Part of a small language model's weights.
Size: 10 layers, 7 heads of 64, MLP 1472 GeGLU, vocabulary 8982.
Architecture: rotary positions, no biases in attention or MLP.
Each number is 500 + 25 x the weight over its row's rms, rounded and kept within 0 to 999. Layers, rows and columns count from 0. Numbers have three digits each. The size before them is the row's rms in percent of the matrix's.

# layer 2 MLP down (transposed), 1472x448, rms 0.0306, rows 356-492, columns 256-287
099:556549467486528489482523517495520531472486511518503515506501529480572483495494525445535499477442
095:510508491453539538476497530508508464504524499559466467545514509477503482499500496524515508491483
102:532512468493486457509475484522503472499522485464456467427497458508477538499514529455507494513513
100:540490506455555471481464511518505512477468501523517488457462499529450485511497498469512506506519
103:482444525488469502489511482531535490503465510513512479493484482512476467481529494557514484503514
104:491488504458459507490527495498498531522482555551487519499510518496514495467523565531538495509509
099:523475477466507527489496520520501462514511502492549523499537517533511511474509506503475461532479
099:549532524543526538526472474482504517524459470481528517524512477477500469539525465472517494533553
097:522451502468495488490527510522454499519488538481528503502494526523500487489475525481511505450491
095:498492491468454442539486477483496489481516507528517497543488514498487533462489529500536491507489
102:507520457489506488488505480545484467502502481498487456480509509497474492472451490511478454534550
101:517534482489539495505510482508504501480566510479509504511505467514508543510515513513500497503474
100:489475456495496537521457477486498483479532532508484525550505517504510518503537493502498491519463
102:479478496512461499474544450509477471508486495507510482471485552513498531508472495468502499498479
100:516533474538502462481486484449452504465538487497530534509490487497492497507509507480478509479492
100:519525532506505535480514461481446515535525510488543485510526493526472504504472504562472498514504
099:516475542467455514523504478548497500526481501510481512501514506471551492519517529514466528505479
102:483506498490483479522488497464522464462468491517537515491494533515513449555506483466483516505512
095:460540533515521524450548495498511494495466513453508503475508510472474465499488436482498513455463
105:507485488459489523459492508502475486502498479467521532534548543483455504513528510532461505493489
098:475477514487534528499511479525483459532526473512483522493548531513491522517502541514495481488526
099:520551523470507493496537460515488502501502486483448542511519542556493437501490549489485459454545
102:490490504505481488492505513434484501513499481481493493526497506461505477534474471515539525475463
100:476495486482515513487504484479507487522533478531444488522482499513498591467499510482440488469464
103:505496526498474481534541509500526499488502517476518508448548491504559514508496485490487540569493
102:493452514479519525500524503512513533477490448493527492531480486530562527487482504474528488469479
097:490509514507498518506479519489464482463512487492508499501452498476488512496496537514503514496515
110:514462530494470496494478523524436522487485539465481497495513483493488492497533511541498512476531
101:494495505507495505504487524521512478496511520491452459493494481487474511513504473494484515489466
097:475499526499464462482499478536514503537505492522482515429503514493515506525505522508535518475546
094:515495524460531532452481508471477490465505552499482486512539488478498509572517532511547495508530
101:484466576497512513497502493467478530511479483558489483490489524482508464537500503472476498503548
097:534466510488491482553479488511500497498507482437481508502509542492475466533540504516505495539503
103:492469528483526508458502494514465504521511476497481548525480489510481518468446524517506470525516
099:538462507526494522513488500468544493476524469508482467482494501510520485493499522452483508555517
100:533507476444458494520497510464465538474531500486494489459498504523465562507477496458431542534470
108:511513510518525511501545500477537476497463486469515525503516496518518534488545487508501495501480
104:527553537528461484514511477484497502476503513489552514510454524522538476491514544511472491522542
099:515496477509505536513485430514528526492449495503495492454534491491492509506483506462512530548461
098:490491497515509480531473494506507534480506506474560495507467509499519446517475483484493489492512
093:481516516489453503523545478484476530515503505533509503484459519488500529504512525489495530394490
106:470486489515523509496526475476515482510457520512492530502507474502437523486467495481509465498515
100:527482448513497529477510524495507497520507475551510525528510480473498424466464522539554508487480
101:469554478497535486484493505466491500426475484488507461483516522482503479521499496518489498494478
095:486460486444518494523508509482482485511481496510533510499487489489502498501496478504535498518456
103:508489512531533503513523468542482485483545491478458450482500531477460461493486504491504498512467
098:429509539495470556492522487534535505537493498479445517514505555454462494469484515475501543545525
100:503462506488476499489500550552528516475521528486499521495488455500529494483453476470500484497508
099:513512523494481549482482483517458525531525542515501523523501522463504495488446531492522496539536
099:471533462512497494515514514480481508520534530518501533486502528496502520465534525458495501570499
095:538482497504452489477518547533500461452471519444478466505453491492511484497502514489499499494496
097:474466451466474501497476557500492486492479521502479549517516465529474504544461511494513489522522
105:476472461487507504470499528541468487496495480499468479477495494490476539541497499463531468530490
100:482501484457495517497442494520515482503514502501470507492499480521533489484510468517475492472441
100:490482515541509499524493443511504517442520504510516504473557493495479516490529512517496490520515
096:508514520487567551546541548513496523525476479479500511472501523461523504486477495496459483490478
105:508504475509474513476475550511444479523506515506494499462518496448524535488466488549530453480470
103:485516529489513478508462463534519504481488502493547512512517490493528527512533472462473518499510
105:477504521474527479490508490515486476502494488462513512487519479534483510417500478471500490503501
098:561488508464494501523499500514514490482514550475512498491512494558484506465536523489516469528473
094:494521488503524503476463466485497481510496500576543486484502470549474496500500478482503494459547
098:496478528507527506466515512527499456507463506494527498482515477481476504494504518488533533510521
101:482504526514511506455473554495511540529478457529524510499512503478501451450478493540509494603529
097:559535513509495496502529498501502473479551484511498524513452520498538508471471498472487490529494
102:495470451492509497479547447469476528471469522499500489517500500470506521432501502487496512507473
098:461493471477506468516529507487536519449482504500521477486519532514537514464488487471424482492492
097:504505494502511486495508531486512512496532490532470489515499506515490521541501443507507499511536
095:514499496509446538483497470507520478498476469518528448493491497544483472547521453472540486503488
102:493500487516506483476475462504476483500491455506486451473470483508487492528530518502497499514521
097:491447510489498481489533505468428468498468515475499466529519498509480510478448480488507501485495
095:516521516494507494559535494513479483529517504496459472504575487491524487526500464496499517545523
109:471539468516481506498502515447513497447469470484499516476501502498468545467515543472474542493524
095:515471500496546538549493530510493496479459482556497496528508534495459517530501496504498485486518
097:514495439539493500501455501440510542473510544440487490504536504493510471482521520490469490502516
099:496528482523500514477546494467500530468503493496522535488510506492510464501509504484503464519509
103:505469580512453474505536514491517514529507476507473545520534510476505501480505521498484486521470
100:482549501510505473505489491519457513507481492497544503516552477465505495490519491470484510533522
096:493516534485486513476471517499519476500497515554483483492460448494481478513501537461497491516458
100:479493503497517486522535485503477499510484495468481548481559494506489508505511519556502543493529
085:505528495520498491492529501463488524484501529478480482507516476478495480501492494466468518503503
102:511520482446517502497500478532504511505474501440474506508456506480434501532537468482450460456516
105:480507484527493485501467473463514542472520507490455470500533524464551463471471467483475503502507
104:494515511496504527491492510514488494489564488490502500442485516497522514489514509483533475497549
101:508478473534461509535517456477523498532511514512508501462510507481492468543493468484489513538511
098:472509516495469490514499519479480482528537495482500455469458532464505462457513489486506445544500
097:531512516536469449464477507480561512546471445481487503468494514545519562495542522509488514499516
098:484523471510507520509497510531512501527518517477475528483490479509476526524498497492486470509547
102:531474472503504542491472479548487467512497512490453453493502448511484485487479507515488554503516
100:479514529543513479509445522464466511494477489494460486521454491506540469484514539483531455486500
104:506512525545495502471518536524552500533520444540518499487536472494491484494485514541499515517498
098:533482460486460470521487477468530499445524544511506452501508517475526468475549518492550479488540
103:482448513531496504523483552512496478474454497466465515538516527511509479492496448541519485517492
097:535521470473517480500536492517479502477503512507529462515505492537522526522503492460477470506487
103:499484498499548513513465513469506488531479477499544468520487494466496523549483441478490502477580
099:521500554470511518446516471516486558485497522505480495490501530506502479487466466481475508500527
101:552504480506516486516499518495464464477534498532544491534502496497476463494512487555494529517496
097:513480545504495511517511474476517527476529560506453460493493499530496511512467492501451463519522
094:501508500512462532517478532510464472522490517488505505525494484464537495497437504479480553505472
100:518456550473489469449470520546451532511464485476521537497501507497482534464505537457480471520465
098:513521544480495505517476509485482520482472493489505522506498548477518527505505475502529504485462
104:459461509526512473522521490525500508489528552530498512498529516515489483495538466481413494480494
101:509527495537489504517516477498482513464526499501541508502474487545532476488522495510515510504484
101:510509464506492516489525519423500482487508485524485466572469517475470508494471492497569518504527
083:525486464528495523490497485499492508452497490542505497480479444506478504512494535508540494527500
104:494456522519475508488528484465554439467532519530512512491513488470514469442501504466460550506517
105:535547508460533486483505508475462501500527480488491459537513485504490505499506499507512539501545
096:516484455457512521489512514512491500555472516494535506526478544504519501502495537481517499486504
102:488471495508469527495524493487486497508517522508491457523472525511514520493519512504542484473436
104:506469525523503488540491522495474495494476460472502487531516502544497489498472533466462506538490
093:485512466528538503482520517485518511484471471538529484447552540486531537524489491532504503531447
094:516539507483502506542510470502492514511516488518525503529463505488499495491498547509504507505481
102:463540501472522494515468479483485510497518491527503545523544497495487509496505527496537479448517
097:480502465472532510496525481503508527507537506527467515476502501509529471497497477491471496519515
106:530483459535482529491480525525511530506426490484487494487556520520507466510502491519523530488514
100:468479468500557490506492520493548543469507489526486521465549505487505513471485478464457507500514
099:510467490473495475450444521491521517512520488500504448479484447508528495470491498513516521509502
103:530513535571483520514484467508501516545521511487531504493502501462538464503493523530573488499508
094:455469491483495501484542479497539548567457512490538500522511496492484553486487525450543489471475
101:483536515483495487549510493502504490511520487461482519522507521530492537518517505473497511498511
087:508513501526521520515506474454518481443523529485461506491527548524534507479521503492495492520485
098:515495498478474536451491486531515482474485516490520492500504481475496495461525508525522537480494
098:492514492507498550495495494558503497504524499532507510512477494502552512495484562540495579475476
102:506536452506518513534508484497490491510515474518465464484500512494510495451489503493559538494504
107:504474494452491480465488539526486434502467505488484476514448518506495486509511488486511516434512
087:468486476514481479516451541500476470521496506508524495471468528500495484473483483507529485469483
100:460469498487502505515510539570464519478468493508486488518530476481445487539523495556528525468490
102:501476499576492451514521496494527515468471495524478556520512531497544472448468526503521466492527
098:471514476544492525499496475517509528509470478577543501500461471506515503545497530462474502494520
097:473492473507484521518501491519503498474492516501482523510508518521482523484485490484499445517509
099:498505477492521506444496483513514482521513495485542501487494503566520520494528488554511460483527
102:476505534537513545499486520492492482491522509524495548466494493476552494497477522541474544522493
097:511491539540510505552502457514468458446480555474521532494486442550512492492491495486476489515524
099:469545472474510508484500498481511532503519443474484469462421492475510510464507502493513505433501
103:501476479536468472508520503495520530492503499551523507462502531480474497498473542503524424525526
106:501509483513529478471470471487487529472472455537495507518475486465486454481475506494529499548529
096:532467508453536506474500449478479485472490507514486494476507465475466500479541504536442496453470
098:520537452489491492500519450517530490456497488494479500485505522525521538524472515495538507476501
# layer 2 MLP gate, 1472x448, rms 0.103, rows 357-493, columns 256-287
093:515502479562488452544510466468489526476506526469531501427463493506498523436524518477478491483462
100:510504552519552569450515498488528498477476511495524502525504513505536507541491477516524482513532
096:497521537473504492503471518505519486485472506483528524512506516508492452513503497486500511504472
099:445534487512467495525478504509454481492492418485477506520491483532509510515532511480515474462523
107:515483513484539541477476514504520513495493509475519479505506537472512540489502506551427485472462
098:546491491514486477469449502537474494523568499456505506495508501462492532496511512470508530511487
095:472511501486523454509480495529506441546511530530470475509499500498458543500464511506470483477502
088:499474462509475487502485477554484499476492534497509539487506543513507475480525507518492492453508
100:507512505454477435511476491491484511486529513493506469532491511493502530464516495485543483487502
099:543518505462528543465510492525547511524469493500506490515506563504494521488470501504479539528532
107:485487496523481493509498505525515477525464500516477504493462544501480512488528468506521528527508
098:441517516500501466524492496489474478466511467466492507517502485505501518517458557499474493502506
097:494489447497479506496521484496470494523480494510480467476468545487504533502550475522482530466482
099:487494467507496450474493503471433519499531468496540536499481461492490486490511518492478495467494
102:501506502467516458527528512553530472502469486504447477498510542490518499501524462455518468501520
098:447518514462527480527468542458490494522517521502504508470478445493497492511501489506511475487465
104:524519526538498535508522496523462529537540511490474515511504460517474520445531513514506484519507
106:534485454497504484520452520534482537503537483523496481505479501547496542511515556530486498536551
105:510484511543521478545543482479514526463509517518466507463507463541531460519516445474548489529506
096:508496554537498529513497478497503483514489486477508523485427481500448466507523571483500508480489
107:506490489551491511493454521474521515537492497490518467477480448457540518499554442508536500520483
104:485495522505489524487495530512522526500497486536530475506523485490489525466480524528479473512497
098:492465508516489493495542515504520463478516507518467509515510524487485488452503502458483473475563
101:538507508514470484501522524530530469456527500463484524458507533511552524500537501466511495542501
105:510543509471475499521466471491460452537480557497474472501503536461458486533489511550509520516470
101:499522480521542494491486488485508521577502534502491520505531513487495484474509489469503453493496
108:496490514529495508500481489494478493516466487509523491528493528517455509566468502547556491534471
100:482516516528494506479489506490496484536526537529449539498552566511505505477506503488492504501508
101:494494530516540518539502532463492483461510512528499475561460446525469511505508509527464491504450
092:520455469508512519480501514528510539470507464457443461490481503555489529444489433468492522473473
108:470490515514498446458519503504502479518500486523495484518502506481516485536514475521448531514542
097:513496478520510441569466539521485482538475492484528467529543521483488484495522485511536517517489
106:523516500520506467527499504501529462486514475500491476470523518478547484519529514464510517469486
099:477490523466458479538515499508509480542477499525508518478494494550482522489503504549505513472499
106:470493554542552505502515501530502462559463490521496496548506514476538476482541531508562484469522
108:495497520508484501497519482525488490536518479550516472480497457450467479535505544490458473499457
105:486564515516461468508509500497501500477503527507505502485479487547528455486507518516499507507538
098:529503491533491492502514494485488494514507512552482531483484481484506508521496518471485486517506
099:515487532538474495481492476481548502445477516489567480499483506513519476504503504472449474532507
099:519507486476523494475494526482515463519484499480481531511529528494514508479523460523541509550541
103:503495469513528517436486496471512490456491510508510498479469499523462523469532468510498476474538
106:506521519463506497506468503487503472538485575551461447475539513490477488539491499531489456501517
105:512460495520470511516538462515514460570531514501500529498518495505508489474508511510512523487535
094:488546505575441547507486477494508493481479543489433518483499537482505515478482542481486519505505
111:536483500510506496488536456526484476510534483488452473482489498514462489524435540493520484500477
097:549465526491538490523464477484499497473503452490535475481519481579532530505514478474506488447515
093:492502516447509436497492552545491490525515561530526488493477562476540471446513522518524478502490
098:508488475498514442507493497486529466488458452484499499462485493551493486531542467505496504437470
092:518522520466501534483490466543499486495448531513472513497478520506487497517448490551543534456497
104:456538501458517506504501499511526538517527501584521510497530487535479528483487486494474506493521
107:541502525517519479492513470530528521508534530514509445503505520486486516444558502532501531473465
107:500473499485525507468480553558500474498483500488479496461507496508464517532532530516524484507490
106:470473545547466505469536499476455514485474494475497528498507514443461480509474508488536496543528
091:467521498496494496472477474524476491516524470489444488522515492495498504505516534514517489493515
098:511478497516531530561545557510471499522496504457477499463474502466516491455484467479511468515472
099:465511472491556503496531506491507500475534493488464491480509525537480505506505510487488518454582
105:516479515538490479488485515474504493494485475523503494493460502514512478477493496485490479539471
109:519461534511472523509461501473485492433510508546501507527473533500508497507502512544499500463521
101:424554524495487523501485535508475505546482466504483501492500499486480525525511496537480516485526
089:501478555495529439522479548457495512487517489492459501482538509477522501500534486484501508520510
102:508470493531496493480531508507504463495510519489471473462502459483441488472526476487545545472505
103:560516498494491533502454521471509488544512500491506507507497543501499496537519506497495493521487
094:524557486529500487503530539529557518521516499508483495515506457476509530474533465481522501503501
105:496504462491479529477516478487495503478462548490470506508498502496515499480464518497449533503465
089:464504503490549496514486507494458465503547513506510553487468500440483496486533481531542523494488
098:545492487506473480530484498512535485495554494513431463488473541501504463536495462457511469532487
101:517496487513470511479475464519544499463518480521517494513490523513487507554506472462527475493443
106:505508517507525492475486501476489503523499449504487485464464470482503482503544526510501478497547
087:523470495477504508473470523499481489498528498534476457522470481474468525470520472529505503501509
094:508503527516507460535530540518498504538498501491503549450513544467473524524511507499548513516465
105:474470484484492502541520529487521475494452474502495501491494468549458494515494479532503505477524
104:506518501478461470455493487485489498527540522458482492502512468479489494499520511480498525547481
096:524503461520487468510465493472497470489485495488496522498473471512526500477503523500523528543505
096:503505494517552536533545480526495505505453530513492482497516527503528474508498506428499514489479
105:486511443475555502487497505512497473470502500531533456447484482490490519506522477510512500490532
102:536484505539476483504492472511520503515525484478539500523540466495490464479547475503487495506507
107:498503472532527477499527477484485510500500489444534530483538545498513491514485462527523483503533
096:456497508497508462490459454479537489512530489428436480511447556459507475511546493498535541478532
090:499454563472534502515486520545495476547458479501492520493497528497497494525503502537520484510513
104:508528460458532483490498484527515513485504496475476490495486510477437472487503471495454448497504
100:490523509556507463509519495486521500496500544542467484505492504493533496480493487488489519483453
099:536481520502517547544521470540499497526470484474475529505474496517498471487487455488494513490507
105:454530466498531504483488510539484489458440473443539530509437504476501524501513501496468500492518
103:498512532497520476531501501522484467523519494506467441485454507479478480515492514473502461540508
099:530545474541504507475509440495490472507497504518500525513517537493504493487527505493544537510510
089:515460516453530495495474527532535481483524492474463492511493535475543508526450502502522488515496
102:467493509483447471525525520488472520489520469500474518513505542495483508513527504504511463519488
102:487499560521494496457481523499501515478483514495495496472506473521532477508529563457534482467475
106:535452464447531496508522490486450497473485523462509493512471474513468496500494443452475482511490
093:431502530505517495488457508516484491517478500520507544484464515476518474570494555498470513473444
101:463544490509498549455538507477488515521548494545522509455511514510504453498521540477511531501496
088:518544505490574518481473532524523520526492453479469491494524540470493498486491517515477519523520
101:488476488495481503557483488481445492482493473491465542499465512496544503506454485558492498494487
099:491516463517471506567484522502506443510527462467510540483483519518499504525527539487515484502480
105:527497509513492459527466522521455480476513486512514489526495496473494475473513512518496525507518
087:471533481517500519489499496499475451496501492536471473518504533516517499544483475476485510529504
101:497503496515472545531507500505462491510489510508494508529488470470533454484420529510464558516488
102:504486538512463484473478466500490457503451477493537541477477497525508514474527536441516512547485
100:468518478525484499505496500456501511516536536501525447495514503513486490510532510451514512513510
100:525487488479529489496544496533458530513501539526510491547557507527552486496524526482477477484492
094:492471505497540492480511572489497526545478475495475524500426503544494522529457519516476449501494
102:490522532467483515449488529456509482510513493544481495522491512518455493460523507529532524482509
085:472496505506497477495492499511533462516499521504492514502490561491522533513503486446486503480474
107:512525531463505496525449520509447550527484467528472518502492484533508501536506485516515482512493
102:536531492489481499500513460464507522497489439517472467523491488477479497506513519526532527509510
099:448517512508516466493485479473486494503542524530481489470542478500499502514523496483483516533459
102:472518524518487515474515470520459472481486443477497528467459489532513498479500472525493509495492
105:525481590492465509550518501482478510482474531539513477505482502485495513485480514494464524535505
083:507491527488520456513513532527523429483516482549506512548488479529501511460526478494516513440487
096:442474518507506491469503496490504502428528514460464526486503473512485520501484490533499486479493
104:495508447565523501467487490505515499487506492476521508540481464459516489505526515473520464499549
087:484459495497543521521478555512503424510522497493495492496496479464481449461513484528508505461505
102:445490461511489506509458497503500494524457543493528512458527526485489505523516536519524497480493
103:483482465472542470503474514491521533472509510517483511470552498502513491480467497440477471500503
105:496511508504506512520542477467484503503489499519500542487495531484497528518521509459475463520487
100:457495515541467514501497466491511505513507527490478519460492512461508456525490548551523517516492
096:538518453505447523486503502518539518543487556533486520540493541456475518488483515459504480515486
101:528489504498512537482501510507483499507491517544520505493477507450501462454478526560525471518486
094:509497509509523525502491503473501464473527526498468465520489509514499495510514530482484515518466
102:541507534524524537492507473537514479463532471502449503501529508536518528494470471493511521506504
094:536491519518469474518541493508518446547477458489459473467521515515488493527533480446485512542532
106:493483570486507503468508492488519504495480479522541539492526494497472530486521511522445487508512
110:489496470480520452490518523504539522536493512486514442531502465498445495514533477507508451461477
091:459484510523482519503480525495484477498493515528518485478504523514525478523489468505494501537513
092:502498523494474509530532518535500508466528464483499492528543525484452458455518486553501523471477
110:483509490485534510515518521462518494494509480494503471435529477419529531495528523491469549524477
100:525489538496502487488490474499479519504517514469485476494542541474488460448520506529518483528494
097:477516505518507543528478504517496520504475518481475492550480523487486460505506482520478509530524
099:519482501503489472517493510460437472538502474513546504477562498446535500546472483472473473521483
105:518509459502503466501504510502495505502496464491471456531520487530472504527497479490516454493475
090:500517455486499548493499534510495525487507472493474498537490490510490421514511517496556478499466
096:533449496478491486470530502500528494511517491535490506515527527479502508498513505508461507560520
089:417475509498488506512516486506532501514526486504446514500513527514518506492500497489455478544486
101:504519500515536524492533476495469501501458511510495523488474506504480513502477513504448506524528
093:489498513520456506514459531524495480530495516461482474509496525516498484488500519465512545495507
096:518485475511451508526508489484468517497502486523487479487472508478475502508480494488518531472470
100:477469471461460515490511548519517514504538568522466535550483490520515547478467476498513468529457
# layer 2 MLP up, 1472x448, rms 0.106, rows 357-493, columns 256-287
101:480510511528467464524512488495500520480496514444530528449484486521482521494499530488470495504514
099:508523536523496528533549533519522500526529523493581500507508503522524528524500513526510465477492
101:481520472545496497512486478454506488525512527472492516546531495470548520469492527493488510511459
103:515538489529531487528498490491463532518563493509520523473517484481517519496443481436465493483491
105:482475503499522481510480501530522450495521514488458504492516476523495495458478460497496515556471
098:499539501521498473504485470482492552509479463513445493509482497468501501536450513473503515460522
105:450473498456468457485495538469486496473520503526477485505498473569458509449476540537506504495490
099:480564497523517514500486490480517507479516489508474490501512497472518512505509459510504517536507
094:505511488499545559474527499475503519496500469488510491480479489513499505526512482493446513503490
101:511492519532527520505504509446496503468500502488527540523468497507521482525540526512520530487498
101:477520527535493528507518518497506471530446496503464517493543505496514487490492484524483499497531
102:516515512508514498494535511487522492516510487486530489466513471511463494494467499521492488461543
105:493492537511529492494545525522531456459469528487526494536509518487475484490476510500498435507512
098:474491498462479510538477536501537488547471514536473474485509496499547489482479484535484523503532
101:483502495516502512557519494497516517479489521520481514470440519468517465514576497480552487491507
100:454518440510520491504460491474492464496491504491511492519485524505468509480491491490507446479470
093:492488500482520531491492539504536499507495511517482487509536484519471509465516514498477501488502
093:545481496505513488516459511511471494502512510541457484504502479537519529532524548483481491529504
098:472516498496507467488505478528480523493499519481502469482439462499535518477465512488545498499488
099:502542467486477471496509520490512520456472497498506465530456454476510511486508469499484495528475
094:537464496514505512496487515481513482508509539508527477505476445454520530479516481529537472540445
101:504513511507520514463510441513524472516511544498507493496510510533467522480511523457496474534471
099:492498487537462497507504494503514529483488506459536542491519479489506444570524499532560544514491
105:503499488474533520457479497484482495540496487505489525529478507521469490524487487493539500458524
104:495531509474486506511487492465493465526514552479495494487500486463463457471484498482514513490478
091:482540455530498527482454498495500494559512510497478507503539511471496479487542486477489485504488
109:454486506553484513488513475505524530471476478487518507493487495480497474514527500497519522475510
096:509479546528476517489492493467509475539514538499462521520563567519491535477521495475493485505518
099:513531461529524505541515484499518482496486505487488494546486463490455516489510486473503486552506
102:472523472533449488514512461515546489585474463523537515477476513536503508469501476474446497494468
101:511496472528496501479525515519494493450475520494535506530512490510439529466474468552520432499489
100:474505482522498550460503496484510507491500511554489544491481472493535496509473495494485501449475
105:489541471499496475532492510476513429486484509507497440488494516502474496510526481482510503520489
100:491513472489507489491492513569484517476507494516510538510538496510491507526479444540499516464478
090:468480544521521517492468539546503445507454479475432491555524531490526447490486548548556462471511
106:538521430501467469493473484516505544537565503497494505485529544537510538517467539525508511495531
104:512485491451508526498528533507472486520491485529507484512508480479482521494498493464505532488471
106:488521534498511475489496543515479476524530479516489498547464468513499500465498501558490506460548
100:503531500473503523450528533507455483503506487539459505513527508489485527503499496542500553480470
096:531477487518518508514480516501547461470479510474497463494532458502477437488517482496499458557491
106:512515499531497565505455529516501465497532545476511491545532508478506456505528510486471497531466
103:489531535471489456555496495521525501504537499442477492500459515520493573527481522454469499475489
095:503459499476469507496501474509493499562525539501508523495503497475527469460510512514532509485510
106:521529522550473520466508500507514531477528496521452499484507522477511536506491510503478524528543
095:509491504482516509483486513450489527503455478541493525531470464528559511502524502500516456513513
098:525487456532517478509489466448501518465497526510527503481448491547487506528496474459504510472512
099:485565526499519504508490474442479482521467488518495455510515543502467477505549517520524513483480
092:479482446494519461503488521519512475470474475471485494469468503491490504539540479512477472464533
096:523476548471531486488502474535524491498517469490518504501509461489515514561487498534485458428493
091:491530505486545499506513459471508509518501511542522520485512509507492506456500487489499489508495
094:525501517516488495484491454498499496505519520516505455506452488504482505463556461508517504446459
103:483508498483506472493541495469500548518494440501521508533484516470456500486450500488468529507500
099:531496530582492526503517474484474487487478494486488560484485502474475458553475526504505507527523
107:499533489502498514476497552494495505566474486499506477540463474513521522495485491474503503482517
101:489486473505440411475443463476486510502526526502511513567505491555514483515548524502520541508532
101:422519484467543524535527481537542540441513497501498518518469505521471503512521515450492533490509
102:499496497494496511482502528469481482535475494527449485469512497511451495504463496529510462492502
105:513503455523521478483499521489533498488521472508502477535480520455504516518491523491509510525476
095:449543511503496537508496523467493462542483473480465509482498495488474512490506483544475501524532
102:519493522519486488540524516525520514485494502441471530524498523462536505494496521510526546544475
093:508518521494489514500481530520507496508527481565522555479530557487545519522478498520477466548488
102:547457476459489508540551463468487454470521515470472512469524500476480532575509493498488514433469
103:461456512497520519502460508505476531539457485483528481518538475481481495544537500535514514483527
101:516474547488475481536479520527542495496511464513544483494510503516472520508532495504528467512537
106:506515514490513550484505475518463475555531497497478504510504486487475495536528483528599507481497
100:503479482470512518487502486529489509534470510474540507500513507474489470476517556499492503497456
086:483546528494554473504524524485471508510505476494522489493499511496492517480468516548472534506538
101:506481464488497473494532503481485478500506553508546506530498510466510533493453469523495480505450
107:486538488525486527522476514532545535519537500504511535486506502449545494508548521511460501522533
104:465486490527493494470467508507499512468497493493544520466453539499471481465515517492518498460470
113:531484507482513472499490466506501505537549514482511459517493461505553470496466507534504491446503
094:501536524490500478484511476524501501469542514460524496477494485495528511481505472472499515501472
101:492535542467543497517551496553524495501466498522513509499461491528499526507474485516511508480485
097:493481499451492485537461515511508449502488497523497487489517490514477531488487526501486524514487
096:489519468474526510469500496499509461462470510511516461458495493482504517515477490543519476484532
100:526474481483482542507519482503547467491516521523484513494471537519477528490449541523534500452493
095:534504496486490509537539500512496507512521478473505506501524514525505496495506499537514489495547
105:526513498478497507497442499518535512485501515493481476507479526479523492478510520469510451485478
089:500491488472476535516510494542529481491502452523513521505522502514523522506510506528540517470501
097:485495525563506483475500504429517510481484487545497500515509503518515524463490514499551509516521
102:498521503506515524528488489509490496492459475500530525553527489506484525482512480511506494509514
104:507474462525476448524518469484493499548431507512512526538537503526508495565499496499498526534467
102:459517525475484470484521524546516485509495501517477501537502505517482519462516521523508517422495
097:511470469474519505479498491523491506465490508508521507490555469541499548559448503506508561472512
104:479506517482537535531512478500455517439543541495516473527518480482483489490462488503505487502495
107:498486519497498475497496501497482494492494507528489471489508535463509485488479506522509534499465
092:512512493474458470529523540495488510550488484504490496507496527488466486520538506510511454525509
101:516476456484513501532547506516543497524508513477552525505551536501473556495499442514486532490498
100:510521494465520489544526491515517465507512517500501539496507453543491458492518483514494485508490
103:451527534532535502467505540482481491550469471478489550492491497498467531513447506543481521517496
102:509534501481488472486509439499525518558508541519538481470468487501521501504510543481509515460514
103:451472539508473517501453503486515515522480513520464550498539504466485476462498497549526533490500
105:518553487500528487498506474511495527515505514536531455480521522486474476446540511453493479490454
091:509513473508501474548486491518505429523526469488510496499504487482504508548517531510486524480534
097:449506482492487516428540478447529544496501521495473471446485510490503542496472505501510477510483
100:498489446509488507504500529508476479496468456498559510507517492481526489476526529508520547492484
092:510496534559527479492529498475502509512537459481529489476509528509500481492548528510521492498518
100:491553507496496516548546497464526528485526512485511478502513502519472502511506501540541469486514
102:487469459497512481497516485484535482533523507512474446522511460512501481484516526490460489517541
095:529499494488478522526425495477501486477469483506507511531503473503509497489430479551549516523511
109:494490506473492501478471509465502475521491525480487513487508519458468518522481539498472501485488
097:445477506493476461481467556515504501498503472484538506491514482501530517485450530494437499474458
091:482498514475508483509517534502482498569503522464474500523507520525490474481519456494455516491544
106:504496463464521507488499506518506503509518484543496485537497534538522532460496497467481481499498
101:446466477535477518508486532503510485525470521503515538448470490505528483484510476503480463513493
102:473529534512494516494489474454490491452534504525486500504528429450495501514478478505475510490483
102:524554522545527452545488543540523525552470472542499446518557443473520524487491507472452471519495
106:473522487491495483464455464540477494511494561554495497481473520485514500471516508500506479478542
104:481498550461473481525464468512482546522511539467480503543469453512439484486507527439483504481551
098:487444476498506505439470531502514505491512536506499488472536495517486516487488474500488500518546
101:475460522509510501462510491541533499439509540466516482535459503532489502478510486485504514550543
104:503507546521496485512484512488481493486455506448554479511497500483462532510492496531524501487516
105:517545515512488507482472530483493533498532477521495492575467486473523510474534461541510479491532
092:504563481514485506492492487456491500506485493495497469491485488528499480511546485538502520500503
092:485519501485477521542514498485508502502495526524447552507518540494512509507488489480504490464484
098:485506490487530502524529537487518488452463501540483516504495507535471573518497447493449482524509
101:518509513499508510531456531531480470419539494528495478496490530505487509510517526574491505513523
094:489497530483501535462486501545501528534484528506548480460477523468505481453496513534539467504493
086:491479518517493510506481535548473490513500466504571467518473446510495506507488496483488520479512
106:496495488502505465548495499479496518512496469527497538518493537539517516502483496465484478505520
106:498476514500505448505485501446507487513512518477494513464493495471433498471523441469514432522502
098:525479538515482498478529502490475486530536536476504503484487473526481502518511509499447486496519
105:508510474513530451533528476441491533466516483501525520482570497509485532480472537536468455553492
085:523495556505539517491507478498519516503480496487487450533483473537516524558525509474476521510513
103:527542500513503493478452472469508496512491516467503494490475490508531537478495525432497484534490
098:519505463435522508497485484500463478497511496484503462498519475481522517513489500506516525521487
101:504535511477499457503476527466474509500507506461463510501556531481489513483468474540492515505469
089:516484460474510462493517497492488519501524493520529519482515499551515530479489523477514467494533
099:485524489491508515540490537479505519447494525507473472535504491465515505530465515469507536513491
095:493493457512527479480487484491504515511502465510472468523540516521479463501522468513482513478520
102:482522489489492500493510533509541522563502448557490498525501539442496508521508496526505519456472
101:540471531541481464515495478506468476470489525524529507518545498527519453541537482527476501562518
102:480543517467514523479499528497477499512502505456472469534504480520532505506520477489462576488484
102:490464469518487498521498502510542491484514472490508477488484479518518516477501508466554521476516
102:467531496504472489494502549522520498527499511527520499507496534530494491504473522473530499542522
105:480476534500529522485520533486467510506499488491503485566522489462463462446539492511452490525479
097:452538505490521482472462492467474506469536466509505487486521517484484509458524453512496519457480